config = dict(
    n_layer=14,
    d_model=256,
    n_head=4,
    n_kv_head=4,
    head_dim=64,
    d_mlp=704,
    vocab_size=16384,
    activation='swiglu',
    norm='rmsnorm',
    norm_place='pre',
    norm_eps=1e-05,
    positions='rope',
    rope_base=71600.0,
    rope_fraction=1.0,
    qk_norm=False,
    attn_scale=0.125,
    bias='none',
    tie_embeddings=False,
    parallel_block=False,
    init='normal',
    init_std_qkv=0.0247,
    init_std_o=0.0247,
    init_std_up=0.0247,
    init_std_down=0.0,
    optimizer='adamw',
    lr=0.00184,
    beta1=0.95,
    beta2=0.98,
    weight_decay=0.23,
    lr_head=0.00801,
    grad_clip=1.0,
    warmup_steps=229,
    schedule='wsd',
    decay_fraction=0.72,
    decay_shape='cos',
    final_lr_fraction=0.0,
    batch_tokens=131072,
    seq_len=512,
    doc_mask=True,
    train_tokens=948300000,
    steps=7235,
    dataset='wikipedia_en',
)
Each number is 500 + 25 x the weight over its row's rms, rounded and kept within 0 to 999. Layers, rows and columns count from 0. Numbers have three digits each. The size before them is the row's rms in percent of the matrix's.

# layer 8 attention key, 256x256, rms 0.0722, rows 224-255, columns 0-63
099:506484549472528523480510507468517494455526524544501502514508522477510446533503504477466520518475453474513489497487537523507535462472498506492501447521504504481556492466514543572485471432513480
091:469483467529513498528529492563490479547497494458513520512518496508518531481488469494519453455515555536489508511466486462475472524519489512496513548506496504504447500510492478444506510558490521
080:489503469502463501492477520520524491531484487451467502491484477491507551463488503483537505480531527496480513499499478498501459520528530487464535511493496531516450485531477465455494521556506524
099:507487497501518494521533505444523463485502529505510456502495536532523441536468536499510530522491496484524494547515533536522501493491485495501495494471502482489562501472502547532450449436509481
079:509496522535501516518522477508505472551496463485531482505534475489505539499548442495509463500493486536476522511491462467488496513505511419479513516519467492490496503485441457463536518561511514
102:548505508528495455512519503503555480502476451498512503522503487508470551488470499507558493481531527466527540479493513482463469497505497454482508484499481504480454502498468471492526502497529472
121:511499506526489529452505485511497463513529507489544526498484509480515528513514478497481457483536519523531492490468534466489536526512510527462511516510509459485504487500478506522516503561489472
090:522514493531495501480494512496516516528511461529500523467486481431516527553469445496475479479517498472486515448477489507460470525543492431497525511502467530520444508469509504470495525490534481
116:464513500482513498550513508476467480493477476517537476467461514519519440505514521513490489532479486501507517507531509508514543453513474504546479495457544488482498521493520534519516481466511498
117:520507506498516489497519517518542523466527522550521482503537528503469437539479533528511525535515503520517504506507526494525493507424513533544517517506483464461530500499524501566494504458501482
115:504505515515503544501509520496518488501504505473488490513505495501492543503469464471550504461509553473505496487551500537494503501493552507457566476498536458485506491489506512495498503536524524
127:464499471503497458522510490500468498471494496486501490484501531498511463521537534484515497500504486497500506497508490510470547443475465522543484508501455530486487509517519481499508513434514469
098:497484492531498502483503479468483499514532477535486498502510441522512473546500509500538514520509488501492574489552493494506457487509481514498468472497502466549475466483508535513490508528497481
108:477537470521486521525502495474466516515474543496484498499489503508500492464529482484526476477535473516495505503499529516481513456462472495477476485513455527486478494474481462504475509489512496
041:482485507506513566484513508534514480470464529491498480495458531518521498478547514506508492531497511498508532522520514506509519487522499512509503476468483448525480514494508484486493503449552502
045:498519449521528527457488470520463486548491456471478471519502505470522494481514515509509485466490523516499514501491496488506511525517514472526521507474470487515467470501523443451487536535534508
122:511536490519513539490498512512535487489495519494465521491504498497526587518494484483483502466517494500474514486479501538518514528477503532475519481485514489503534508479473484493468516574494509
120:455476497471492523514518482518525478490537536517508465480500539514480498500532512492493559563484500469503492534561509528491526459521487544519487505531519491485496481511494537520527481451434494
099:536483502495532510503489447516543480530508487500521479488511464514492508465500504503448495486521499498454504522527550520492526534503514489490501480487541502526495475456508518556533490478483499
100:486486499547510509507447520519522516506490503524482503483486527481494511519504503500510527485480517520515469498532487539510481511529520492510469508508535525483481485477500489486465501491509528
101:500499499491512520467521496490513519496461504521517517489492450490461537486530474511440489497493491502533477489512468525496536488515495483491501514546505516537517511504486516489458551542502507
104:506520522504497525505498522531500512522533496498518510457524516481489469523510468503474468544513466509476505495500464449555522511533529502529493548489493456503492514517483497531540508468509467
106:476515504506544471503496493541463492534504518484521481511512474513496481501529518487543469469526516486537475531485506507482491473523494451523478506526509472528509497463531501498510547496501523
106:493499531492462530459465470503503494479480499447511511490473463494503526469443463476531504447503526487532537482501448462507486509482488481494502519502478490506486497483512465496496488524537515
105:504484524558462478457505495521469545481485480525495537517531491522488476530506505488513501533538510520518518496518481494496502474502520545439447484493521521536486468513499463506519531470493497
102:533477510481520478483493454539558502494482509501515482479484515517482508480501500529458510506511500495472484519484511518506501497480457532561495532488504496496503493499468502510494516467509453
101:510470488529499502538499513503498480506512478482502509523474509521432521484466538506500528503447469579499500489487526505526469520485500463525508541514450463493482512560502478540479525487522504
104:535498494569525506450529496504467511498507520520504474523531528496485486493464513492512537479473503544508464542489507521477524432499536446484490447500443458513516485558499493491472532506534540
106:570495483448494507512509468444514488526521542527471511517501521507511500461501506484475511527491468511510519521510518503492504511472507485493497461509524548502500488510463503514500487493522504
104:490494509525490523483496490523459498530442503559518483485496509485495471531477467545473472501510498476471490505500476489512538493492535491468531486552470460502483510461494457536477514496500505
106:489456498530547533480508444521487484450487486453516479483535513477508514547519498493500502507493478484509492490474528502491523519501505505533505487517483528475531498477497522551541487520468505
102:522503494457509507496545474496496511496486501518519516513491533519521510521450539539485443491509474498553476490528529461519484505478508485517488501507496477486527534488491511522507505494496488
# layer 8 attention query, 256x256, rms 0.0734, rows 225-255, columns 0-63
096:498506468508474488465490451468491487499495504472449566489457470477500537529465506497532510494505474493480539494532497470479509550494498462503495487504505505514486534502494497500487512518531500
092:530521512503496483480500504463495475505508510491477553508501464491514542534484490529528513488527460511494526463516500482497498556459531501487522502494499513506503509506478531529490508510542499
085:470474496525495517517506521534500538494479496487522529485517545485500466461532489489488497493454531481520490506487503507494494448489480538522478514517537505487499494510470496495499494495486470
095:551494519486509477515505501515466522527506474498496539509474464489518535525456509476493511460520494528511473479457453501476494536507517469484544512456500481486474518520523492502452508507506494
085:500503497504528529494512483495484517496485470452519481482495529467481504497490522447486490471494474479512503520514491455519526525507498478495498458489453515497536505510511467458481467518484482
087:506552503504502469487491485504501511519467442457476537496478472515503502512496488514518534478489456499517499511472499516524508516510505475528489487545475448479482504530480485495462466477495514
090:490506503521513496496504486474505483465456506469499510501494452469490533512509492465498474503508504512474521478570444464506494477532507497472505436481482523471502511476459470470513507495467493
073:507476458472493440524494472470513501504517484481494503542528499522475524504528481536496517543511507518506481494459457513473495460487525448465501540532497521525456491484480474445550459510470466
082:483457532454494507535452490489525503492508507513465477493494493481506504493510523469478506510466497472512483512495523453493488480565486479507476484498558526550508456535554493525505512480551505
084:497501475529550536483485466530523457482496496501504534522490508480501459525518560526503494471484508471507489524474480500526513491512491489535524488509509499501484512530522521511529527480506520
083:480480508506497469545515492479485543479490532536504442509534531474506513532518513476471466514494494502498489494437523462467482481452468477517494503489492493515518527458505541490463473492482514
100:519518492464498497494541522537497445513440509509511480508485518475460474479509548505479495521504479510536480495554501540529480491495479456515501511499504490427533468532513477506504470466507531
114:523509516469524457495517497518502489461432539503543501510456552504520507521526518486480455502499494461512469503516534437482511501500568486442472501480468473498514510467494516512478480514503525
102:488487492472533482537492467496488504528495530522509457510533527497488477496502485518475523560450516487460492497486505503479485464503511541520494504492521512518513446517519517498569478496484490
162:470484513475509472531518501515494503471486536551515458500505512518495444488537504503478526535477499495494502509504495491513503435524483535519456494509532496474536482508529513520517464452457494
105:511493469507485518486483445514542451523503508504512532535492496502478487521508526537520501493532548479520487497474518527530481476523480522503511506466524489506474488490526500473486512501494503
100:516501500464496497481500500506508480487531467516492500531510495513443505509452541498518469494539499490529544521499548555496451523481494483463557514513487555492512503486547552521519498515500516
104:502553484511533491467481454512493514518510507482477499464474484542450488490508518564556497506511516476494510528536511490525513494487480514510532515496473466482479544512563505505495517458512499
101:508494504485486503499488498487509487485485506470509514480517506523573503513538544514459484444525508458509501518543528448515479507448536503515479528512513517531502475468478512547487524497505523
106:545496473488509494549497487489486449499520506495509516486516501499500475490535528478472514516480487521515451471483537494549452539564545534544522479481480491485510451510514445497497503513488552
103:481476495485484541521474485469538478486538496458492467561554491540481507522468506530524559525509494503476489514518514485477498513528504501482502476538465512520477500511494507481468486475553486
106:513490569500510527536479461503452516501493479516507486499489522486488502492526504478485455513515468456499466502484472503492536511505470480491499479525479526476482503516494449539541494529500459
107:459514486460505509464475491498481508479461510464516500550493548450494482490506509515512484535479515521496478534553503486428478512495493504505465518507485509523455509547500528497550495525495492
105:523556491460556464476470518517496476511515462522533498502481519459490481522480523508454502486490460522509450499489471489508496531540496513527501484520491502534520520484498532522492514521526523
101:526471516469474526509514474491465527501565461482499501492535494522485506517499476474579508510502533506487503498559553462518445509482480471461510486504468508502527430537493483491479502506528455
100:493498510514483507474477491527504494464530500480446524493510524486530492499512501517498541539527511507495487492502519522471523476526454459564502463483520502500503565476518476495493533512505506
106:475487504480474441517472501500512517513498443503522523513456494488515495508515559481491515538495469456471500509452451486509516511528515470507521525500508480497497515496518513522459504504502468
104:502480463480513524532485505568545489489558504498558491490520494514484501500481490513509491503514506494501502505493508505481523562468493534490515491533462495499502477541571473475456508506533486
102:515490472517520478512460527516510509507460485503504493501463516536479510517500518522518482448518503507473517510514468514513499513502556496514468480465498480542497460528509473503490487502501489
106:461526513553502484481541500504534528538461504516520518452488501557527498502523561468495500480498516506493492491540479540496515494420445485469512513476507482453481516519504504485486470479497513
107:484512532489487491503513472502479515521461475483526524478509500520512484504541500484473479480475504497489497538520488523494539491485486508518473504504496515512481480555506443487518504533517514
# layer 8 attention value, 256x256, rms 0.058, rows 192-255, columns 0-63
088:456511484470487448529522530494527489486526483484501465542510479536489483522481505466512490504534444442521493469516515528498513503504505522477513512494555504500520478504505530477460514502525521
103:536462480499464487477497491508495445452478509510454533488481502484491494499495496530487492521500467472497492472538521473508510471523520538532527516536473494513512499547501496543491467521494459
100:503462507514515497452477472512503550510500533518472555499533518513542495499487542507501464519461468471473482436543490508479481490452478521568502480489485487523512495465561467505530529485492516
102:552467503542503538477482469438499528502493501497536475525489524517492494501491511481479483524526526527468395507521486487506532512541536470538546500458498496475478464524512507483497499493471527
107:525513522533484533437482527507507499471469511512500498496534498487502493440490514538481496487469529500530476518490509487467517493532489516501490479536508476521528513482490470494522530516489469
106:516459528479478500538532505514432485537503490548530462489508515489549508518492499491518469489520504502512474465498518517549510512541475503483489508485494490484478503534487527486504514497507440
108:453488491480545549498570526491492500500485509503533476525519511502511524471498487422469514504453476498514539491486456479474527508505503501468495449510506493490481506496507479480495472503466517
101:524530532509488540479485527535480512503492485471546476478488510511531485468475504514490491472463508521495463535496447519486537492551473489510496495487501535491521492507492489515490468490553501
112:501521500505471508556506525564476498510496515532512535485484521495479514491515495463519519520444509479502495478495481512486486471462515484499506468528507500452475493526500480496488485493521497
100:480524550461486528512465484521466527499415532470503495478541492474527506452502458506481526525503537482534497511490517510489466493506426495523521516520500493506521514491528518494502486509541512
099:512481471476497487500512479542516527512457474482478528490487497504512490485474486468534502492497502486496525510482475476522475502496549534569554477486496578479504521503557589494485478507473509
110:499521481486457464543516490503513466549524510501509498516472476527464485528501495518527509476513548460515527512481512553510482530500516521482512523531479503517485517486500489485465503508487508
091:504546454532496551500481469503507500505507498521501502542490493518498503515516511480511490496463482575519504520543503501493483494472464504489500490480469527480487441508478453487509511476439472
105:512554487451479513467520511488492487489514498534510491495517509485498499527473523532460493493535499485536508483507546517469524522469490503453483471493488508536505492513470490513492510486525493
103:504509522508496455532500480486514514511478519512440521531508483505450508500479497557466493530487454513507589467520538440492488503478514494521478462497508483526507491465508460521487472482484485
105:476487524502504518450491450471504501497500496464519520546541501489472489459477476549491481499469519488508478499508520451469515515495507540485482485497517518458495458483508488527507506504517502
099:499526450511500497500495522497458479505526498443509497467495505459514500487501542484505484515503448507478509475527514495488468499490496525519522526482491468474512500465529533525511489470514487
093:546510498482458488475502479490510511519436514475476520508513521514473485533495511558538526509468488463479461525476530519477450476489480493489499522457541495446521508503530507494479509478511501
102:456474521510480510459467539495492499516483536511504524509510481492496507478502513528506522500491504524490494509476525473530470470510452476487509494517462513502497537485464475515452510497487560
110:444497512497527534498454519529491456517512500481483523495506514483484510498486520465514504468506522472521484497510482502498525500506470503521517485510523459491517485503519553493501477480482480
104:507475460519484456556508452508463483515533537487491521517479494522459502450522498444523514521494483509486499514502520494524499528518490488469473529529521443534506510509486521487548507501487466
106:503514503531487498443532477544541467514479500515489448522486505506517501504486507507536512493498486494486496486496472532511530473510484467459489472481533504460516566510470519491478490479455540
105:475524494525481412494481503486515491538573516515541501492510499510462493481507475563456465481518490501517469478504498527535488498512492489551479535516470477498514514485515489507503526513513478
106:524468492493498512487527467513487507480484488468473517499460510504491502482549521481498525523489461486498487438557485506466525485509476499544486539513486543427471500554515490503521518497505488
101:468477504521489507545455515501482489500481505486535487569553498528529502518447499506512499491463510522491554526506505490497537499529530509476514484517494480489523517522495477485502490491523465
102:501485518463500524548513518505494502506475496471522448545508474511520477546508487504491520494481499469480498524488505523567500535499571502504531513521463573514486455533446491492503534499491502
121:476454527530525494505500521542491487480509478515485478531550514518499496553505492490511461468471514425516477525475534494483478494512524456472517500477478432487486523480487545490477481503476473
105:475523497510463512473495529469503499483497516546519505507482496477495489500539557519508504485545548491470501476507539483500494522507576478494532501468502495512487485480514509495466490489514528
111:499470415460538495544486500438486533497470509515495510466501510465507512474502516481469480515486501509528458502493507488463438505459508476507485505480488481492508528466504492488488518495539527
104:467512516505503484480512472511509516513573488506499469518518473502518494513537494535544495511525460483478488506518492505493521497470492499442503492481542534502476486515519495495485518493419502
102:478556529492496519490553558517502504481520473463459523521517520507479480509490493504479495467519461438497484511493501464521474524495510548445517526532460502469480500478474499492469538488507523
106:478530482505474464513481470526491574532484504514517466540517503545478482494480545522476473480533543549507468510529469514494483518484534500498496516506451493495526504525490515477480514520513506
106:501539481538490498513481539464526521505515513536534534515484501496473514489499530500512492485492550531532492487483521478495445497465497490483514503472524473508492468488504492485502488503521499
098:448446499491494477501497500459466502497481558469524517496476483486504519452485502447528473503466544474489459499502539464511467491493520504491490512512500500506485471507525451498502470497454526
096:516516494495479439527506504474523502475540499475522507537534540528470516493492509534537487518459485503554483486449497509509504492489561451517522504497491479511490455489511455502497511488465508
102:531512533479516537513510484472519514503526497471501522506490487496530499428509514545486496503550529460526520534572481472477533499489485525510486498504484482545499499501515507506477512480473479
108:519519554512502490480538498460498542522478479507512511491539536573474485519466509503517468494480546488490496518521493506544528486513503519483487520512469485462507533541499502487510447497491545
105:503489500505519498529512501526544449499480504524477528481506510515500501529462517524494494483512494524544478511470508523482504538499537474501480479479560493562520455473526526489497473502508482
104:527503501460508461440487504471510529484500508513511553465512490526524486519479529519498472486532484597490496497471501495532501549497550478516498510544469519483533508550498474511498535490492487
104:530500513482470484491528494464477500499467481503489485550505484496546528476490504501472491498500479505511537500533522515500484499482458497515493465523458486540499537527493503495474519497511501
099:510516479485482485480508520495472543512502460482478492478537518480489493526494486481505487543521524513504469481502516465530447500507510504486512468508457522516514477473496518529521508496527444
107:457543501489490491472493500480477511475505472511496479523526507485526515492491493484479472497541497517563546535523500452507484478520496545513526496538498519493492463530507511503543496513461532
099:490489512505502499495514471504560501516526530501516509489498455501503502478517509448499508537517501511507487527506457515524504479529498500468550507477484504496488493501499462502536498483514551
111:463495514462510518545529531497458453466535493538504486486536503476444492514486484499479516500507529492530443498505525504478488491509547497451513511530477492498520512496522513481489505524511484
100:471514518504499489532501518514501498476537469516497519516483472509497516483499527487479534510501494467519491509492493537472516506510478477503497535493495535506498499513509476490487517503512499
107:472490508445488528455487500504473475483475490502531536529478539500484508545480534556489508512536513509472480495522526483495480504547522504534519468516473510489504531465502553509480497512494509
117:501546499451500523546507497552468480526526464489507487487531473488476478542505487537513500500520533497509505521508490516501542485485577485480502475476520501558502488494523506493511489506495498
102:473506471538517512539502536505557523485489497480486441538517488533514514506506485464489476499457507496494531507530498475550494507508528504484519480494531540495475498483539547453476512505492522
099:536491486525521500466485497490554505531478493522541541574513518505483508486503472489507499522478473555492487481500508501533533487463507530512509507542473481433520510483530502545527489497491479
105:525499475479480496524477488537472505477535509511498548536486504474514509546499510504466504498522487515527533463499530509497492536548515489500510512522511517474499451550549489489535515495480479
105:490486487495556511506482487495469516474478480451508508499511486493546486515490504500477474489504530519490524529516497482491544503477486494486519507556503542472520524467495498523477511498478524
103:496484491511502474484500514489516563459509538473494488486496486490478507478474524545506512507459505471474521483502510518491481486478477508506493504519492487478500506432513516496530468486498500
100:483492497505492462498518477520495516503499523517470530525457477499513504500500513489523516496528555501518460479467516500493472488478485505454521531525524512468503500496518477508413495482500487
106:486500544522480458465494498492542477484527481482477492486509492505492493518501494479484505507535444505462516503513510488535485463490473506490513472494482521465483547483491529547477508500539511
107:522510528483467502488495480532487472522476511491496497520475480513515491543519458491516504487483545525489484456519470495532488510517513506475526458534475516470462517501520510505490513495491533
106:507477516493515531492488486491507493516478485502504491452490477529477497470529506506521504499486506510502488534536469538501503452508482481469523479495456520517472499514500515491530514510487497
099:453509541480467492498490490555505516490526507524519500523453516503473486521484481522490509446501491541517489517486504498468487528513520462476506470507502502511482506488513547503437518507513511
101:529505482442526455496512542484463432462518487510498515482518484502485497473485499458500501466493540509518495481489465495487524522479499519478485480481530482547525481413515544509518460511471519
114:499507485556491514482501429510539486491481504496493528491489499490537513446499492483487478504555488488464527482508512515526514478458498511507486493471558522521500520523535468512486531489494495
109:556540455516476510501516544461506559510502475526517517502480519522493493488481524498524497480544541467508520498494543543506483506499482487491515533502529511528495485483513488502462502511521551
103:474480476524477508547483423467474464471527520477475476565456520495527511517492497468508500493505496469560525516495491499485495515519503468440488499483527512513494437511513464491465535490487467
112:467469497520492416528544486523517539504505506479433522484507497476426527511480511517502493514480504497516493495489556543471476496476513478464499489506517474513492440519476544505443474494486474
106:456529492503503521535518506515479520515525488507465496510492509501486516511531476453490501480491529523484486553505485518506543522513488497464486509519538468481514506471526511477477491493467523
109:505479544558481528534550515551485473460506491469475519500519486507482495509493500513509476485507508451416456511512485456453526499509488467487503493486475482476508541549437482485538459497443498
# layer 8 attention output (transposed), 256x256, rms 0.0614, rows 192-255, columns 0-63
082:461497465457498541429530488483506498496504488491522486497496493520497513492465481511454507487544487484503487504489474507476524524489524506489476422464515488502487493507447544483471506495508467
103:499483489526494485471526497512525485538492480559481513490518480484513493499504525495479497514456517492498461504530510490512499516524512493480497507506460539501542490532487509513527435534488516
099:471539510530481551496506496477471513457501504488509456496473508505508491492526520507485469461503472488483520446494460463469464497486517501487503474506536472494531537471515460560506468487496529
100:542474490528479538497562508503483468514472528507534495546512544512500488511530514531477505530492518489474465502550481453483473527552493512526481515505480510496486474520538472489508497474496470
102:502466507559478515503537456508496522485500473468505520519496455515503557464502513551501506491514490480513456486524484504495501519514490516511473513509487454498475461520499480480461498514504447
105:541525523517527508519524500493516510510493508475531440477464505483504504536495510496512466507472503534482473509506494490502531515505525497504466493494488475503513467525481523495494538479480462
099:474427485501526517495521501496515500493512493508482496537506475497516503455514536478502507517530530506500468520484514495485482448551462568517499484500471484496474532524515501522490487529471517
101:503538530518499501519504497524497521501498493525526467503511514516480499502476496500486498468449533461525494527543458501477581504514527528555484510499512516504462490515507488506474463473531503
109:501501492519545523561500489508523497484485495545483489527513530486508511502505481453558546467506489490469516528478541516498502482494522502507497500478502508482495511540503505482518494503544501
096:524493503508440478539513490492458513502488453496484511478525524507506505507517497516508567523471474497543494485499517487489532464539463474521571527447526492482500512512476483492527492500517484
096:497505495500512561497493537492498527492514522485506510471522522503532455484503498503470466491485514519524497512474546488518475468509516501503525467491546594489451535445540536482492478507483508
111:525523488490479477461489525551474457497484512500526477486537459515510489549504472490553522487510521539522524547531465532506499509483509511473500497489489543484489526509512574471510509519535479
089:486491503512489492477495489503513468508462488511528517486484494474427468488543521472501516502495496509502531530532527534468467516497473532501493495489456502508482512504493474512506528515510506
095:490472503494487514486528425501505522509458507507486471482476520506497486518495489525484508470527471509527496494529496486486513478442500538520510494469459509510496533548439474444469466518487489
105:454465501485508481448465506486478529483506493520437492520515501502456475492475545519511514527507518510453532456493492488505495514535540477469498457467521500517535521503545489526488481487519512
101:526454508500503451483520512493499519524491505491489497502521510485510467527496499500509521488475470490482541476512499493505492504477501523501525510520510515472484508521470483449495530524545474
100:493514507452515489503456542470473531505552491522479501474528518520514482447522526496497496531486482494521528491434484496504504534520511487512514504486496514502464523502514488573484480537505520
090:497542466518476532472501498479493505484493503470492476495530524464473487521511494501500492491475514497513473521537474498506508512526495491504520468529495484465488477483499512500541491478529488
096:557496504543437483497487569519523473530511505483509533505496454490507471497476531462506470494499514515492469548480523502475506456499489444543494531512487492497469504564486485532511522512517498
108:497490505479512508497496518518520521517513505486477512498544484525487514490450493496493504495505465506521478518509508451493468496483456471505534502496488470506491550512473499480517477513473520
105:471469497517502444527473456517482471497469537450486537477493517488481538500528497459498504456501490501491527513479522545472471489499504496452460501524520487526509522484540535471499546501469467
101:492516531523523466493516523529543525490519489516528516504504510559507488504495495527490474457500500509524459555554539499492556477502504497510514529507499480494473536544503447519516498521527525
101:475498491518469480472489481480484498491519483509528486490524483465482467498498483509478507441489507512528515491482457498489509510526510523531464482503516491505515565500454471484503526491477506
101:482524536482476564483525480472517518479449474489476494509465503475533524481497467522501480509507460514481524430520470485536560531508476558451487488527494515506479516528498513433544509471487453
098:515465518504520498512478497505501514522537484474511515517547494520502491495497500466499512513481500495450465568512542486481502488528531502483454491486510495495511489521549515529521501464501492
099:513575514483501493523514482488505507518516528510519478504477484519493490533520492484502491512475505538508514497480543548571500517511533518527471502466492567490498477487511525496493524520506504
111:518545490532534497532472524503545488542514516501500484518520506492491527559513518462484478484467514539508483523456555505488454497515529480487484499499494473521531470524489531554523486491515492
102:497484483480476513483519480516502488494492504483479536470498501473494498446492524535510442478531490537515502467498512520486456494475508492524503524484480493512449514470518463488474520450514536
100:531490462509505505537500492480468504461496516454476477518491512478491513495516507535507490494509487512474509442509435474512474499499480461472500488474465479482505513519466494449493486515533509
096:471536498494535474492520505491503532496483526534536480534513496485529450487504482469469501495518529522516527500510524513534520521487485524504508501540507521477476520517477508544487515539486519
101:483518499457477521477481490524469518515498468494491489532523509519503515542470502510519483470536456521515532529512486493518495549471506505476541516464523502494504543496558493464489529481515508
102:505477510522529476500488495528494445516532551504570502491485522491520507478528471503456525487520514488495472512527488518485507466497532496478483525472501527501487505499461490497508539465476508
101:507506486525523464509479492480507532521477486505488481516498492487514514502487507507498495514483515492492523471489512516474491522474500450465497465509487462510471478465500511505481502482496505
096:543511531526493501501463486525465509498507523541477494547433502496491514505513574506514522559475546508494520519466459496507472490516501505492489471490487496491506517498523483513491487523521529
092:504529479534480501508453472502493484493542522535490445501510507514469492528463520500498532494503497492493489494456530478510492486509545503469450476518516509516479477526554467514508457511504503
103:500454498482500538478509476496458528514492493482491520526471487485499502537480501543522510500537453491503530456533475484531512479504525556470533508449512492521487534496485493480495473434448529
100:512514513532547502496531530484521492552486480544530489551498542484511472502504503493496488471509529516496496540508504510548481471488533503498499497495502499466527483494523529533476500507512516
110:493488465476505473518518508467511473470530501531513466501507514554469487515476525524502521487499495481500552512488472489478461568470530452499518475473534502488511462439502495520440493499512498
094:480516485494502493527513472474506484497480504492490497508486548478513492497527505531484494478541511450509509488498454503543509506521482482501481461480502512481472502528512499506483502495496481
102:520478456504510552497497480497454449483534472458529477530415493527481488552524530451487500526530503482498464524534456462503546463504490499482492500494504484491510487514492508497489509456483489
099:515520468483494519544459513481495505481527514454461503500480526486474512469483508486508537494549466509499480444502508484570472495504497479492524533512542566508471479539508484542485529505507470
106:489491531473496482490489492484478481500517477517541497504527496486491481537477516481459483516545532478538527527504492510561447443477490518525514478510527502481461484494505515504482469506519484
095:524483491512497460492479507499471517519495495496513503464454492481551514491496477482481478497448480461518496487514485523523536470542488487522513499508535526468484483563528521517478517523541530
114:495503498486472537532499482491463470487502492514470478481495489465503548527468478528505536509551457534506495474534527511487479552513504466440474526504498496502529489513457514480486476521470492
098:476521511492474501523513511508524507520538486494491487476482443522532491522483502486482509492479493490517480495497480550480525502505526518488496500457527452502521453489528514504503502487493489
105:458509544486467509501520498510485498538503487534511517527538494482529496528481506507474535473496532506565480489526496484510494496504559475472522461484503520482453491462530506474502512531457505
109:533549520501483526485508500499458480505495542506518493426520492466455446514454446504501512503501481507512507485514498474524500496482529501507508523481498510491491467496481508483488493481501517
097:508459474503513505480519522485505482481535518432504526532524506533491503478521538466501445463519532528471490521503501479532488518504517549461524478489518513521540522495499487493502531543478508
099:471527467513510538466501527507485485565472497522507498489536507495499500494534504487533504509458492511491525442509523500516513494464503519463475460516521451497468469471540508564487533498505491
104:486545529483492517505500518485521496497496441515494470484467510501495469518545491517446497513507512491490530495455497500496485552501479502476490521493547522508482473495496486458492491487513460
101:477496496494471511461484501487483496489506481509511482519568500465481511478480469479491469509478489500533528520510536557493526485499515469522503490508514510521472491519469496448446437499486515
102:508473508463474464519463585493535517457528493507496537520473519500504524493544489540472503516500522471488489472523546494448495499494505533502488483512506482531513511502494506556537495526520549
097:485531498474449536493503490472495499467457470478496516525473490512556512549516439530454445513507560530502503456557515494490481479498483487450543518496517514536462465493505527512480507462525520
105:546490487509495462517475494561541487538517462483518559513473526503534523489499510456525485504478488506524499485489492464495507510483472492513507522522480544512502500534478504510518551462516508
109:486558518507486567532491511534506514521480511536492501506513478544527526487522502481534492509512505494499533543489519505512493499520540519489506487516494519477486501501505467476469535511526483
104:472496524515509524499496460522507487472475476485493556474532474516480480515481479478530489478506521480527491548547493505482565521525502536508505496533522497511513497497448476518568527513492492
096:483486544460489500473472486530544534509496531492484503498496471494513506522471482477498519486522503500534493544464510493476485530482453489493480488486463489458465519508514533530515532511558506
098:535502492458532496522504512493496511491511476525487522498510510499513461483484528495514507504504484469501531520496485476519502482470520526468520476497508497487548519470501509509483492534506498
111:516479491501501500500491509495538535482468499487503549509483510496536532479505507519553485491473460504514536475510450519508496460499426517504482512482495485479482503489545470529483493475487496
099:551500501505508483495487516505499493518478466492486497489501505501501499510477488542480468458512511556509517512514464557468506511475495447464469511480474524511478449484520515494469486510474488
100:455463512519494527466489524481498516462512536526496487486491526508482501528533510513511503512503476495506524477477522554511497520514491489469514548460453494519502494516486510443514518461499479
102:469538535529495505490516482473510534471484505497470477475527497481488529510491477526475498494495499489513507474484474499486502543483451438458517490482516510546456511485468517515512532487500505
107:446488503488493521516534529516504469480508481458479536472526502466470514512512499513460547491526493498483450538506441495483520538482517512455491499480496483508509504522495512472462500472452513
109:477512522520482508517509489516542479523483492540502514577460517506464522533465485511491488484500471464488488516507492470483478502509497508503545556489481489495537501498518496518496465459479514
# layer 8 MLP gate, 704x256, rms 0.0713, rows 0-7, columns 0-63
103:513446511491497521502531502490473510508489475508497575465531461466529525485512487502502480489504522495488490483535533472494460506500486444473501498506462497484530521552522460505490486509523512
093:509546525509539523467467458469491448496518517483501474515498515484509526519478494507488526504481537465530520514478478500494529512507531557487526512527498506476478513491533521540434472482512506
103:507530470502535538481527505513457447454501465502486496470515490501504504522503452510465490511483486491513534456537530486506512509519501493466518439503520481498495496468495501498480519490522516
094:478514490502485540465476501498522503488447502491481526511555468446510524480495523504482530487515495544503462462547480474550505479510492487520518558486509506515494485522482478533461491534457479
091:472561466451483483467493482502510545491469504515481479466504530507484492485513447525515485469488550512487505540514473548574470539453478490495490462478484504509451472549538546507502531489516511
088:460515510491478522439482487495518516507540466494517514484461486497457477524511475490511518466489497481510542488493490477504492537532510480508473493524469518467472504528499459490540546543499553
110:483544533479522506523519495522478512530506510489508501516485478478532571516479504494513491528519484494509517523501508510555512508497527501498524495479466535512468534500508526500503488500521551
109:512492500474450515524523466549485445536504463499482501497455502485520516514477497500480448449481513531476557467509497521443483478505485504459532479548509505512471478479496481476527544500478495
# layer 8 MLP up, 704x256, rms 0.0679, rows 0-7, columns 0-63
105:475486498496497483497484484501480489498477503526477510500514554493486502501528497489468496559497483488496455475443497530487453485477526499501477502543510532485490521504466492515532460526499548
092:498523509514529543448543497507536514520493462508516496471499503550543550443517522486542493487503498516492466523515468496510503506509473533517470539493530517504505527531503492483492457454459490
101:547500484568496503498505444465529459491488488450518478538473540496499507526502491474520455506459496504451494510484511471510540484497492531488507474524523487496505485525507470499501483496423481
095:487532520490470531512493501497479536520483470511497498521504481483520542517511514495505520505455483511521546461504516536482506497508501465455513475520474494509491510486519517461539519480544446
092:439498481450437522511490462483474522464549494499507517504475504593503515513501503493496530488531457538516518499477496514530466489480471506532486490520478524487483530488527491475533512518490507
099:508497522493479457481460510492508480593461500514501498542486489504492516521468484486527482477492506521498458493462504473510489520516483496479543554499514485456491489451488497526476526552534504
109:489497472524456457556511471489449492511512508471508498487480526504461505542499511535522485484505491509511503461465500508451488480499525491512441527479544476547517506487525504482491496473498480
104:501492522480475501504500489536489457565457449493512488464501469515518471495496449498519475504479490498519528542541521495452485455490517461520462474510494497527458508497531511512462509488525507
# layer 8 MLP down (transposed), 704x256, rms 0.0669, rows 0-6, columns 0-63
103:479539472509498496512467505488514513469508571500507478504503522441481532474489534519473551511483449466481513498493503478491527535504529492510528505517503551479478515505472519491483520509491515
095:494553502560490483487473537493485466478504489507481483471486548472523526522497509515569520492498516517530487490507510540476516509487506483515508499520506472518510507501533507521473507499498488
101:510515459521511466507519494490479533492489513519496515515514493490465531491499458487490478511502482507505520548500486500475511470498447522507519462457519500482494461502553483534511519473493525
098:509466512501496479505509487451533488509493510502507488537483470481493488468464472462471521542515485525505468474504502463537492548515466512561476550534505532490513487502468473506483496477448501
095:484452487520453470491466497483539499491502529443490489471474504514530460491513505510520491517525527507455457502508485561502489529507514496531483542525545505497485510480526543504492470513534526
102:495514499547471507493485510499493469530593483473507501491527514499525483488523466469516528492476535492510520522558484498470508513540499483530519516508496462502512493520503465519513495507539549
108:514474498498489501501496437483485525505536499478462460509469516525511487484530478463520520488535529543461452543513458460470475502497499500535519528468529501525532477533528482491530542466467511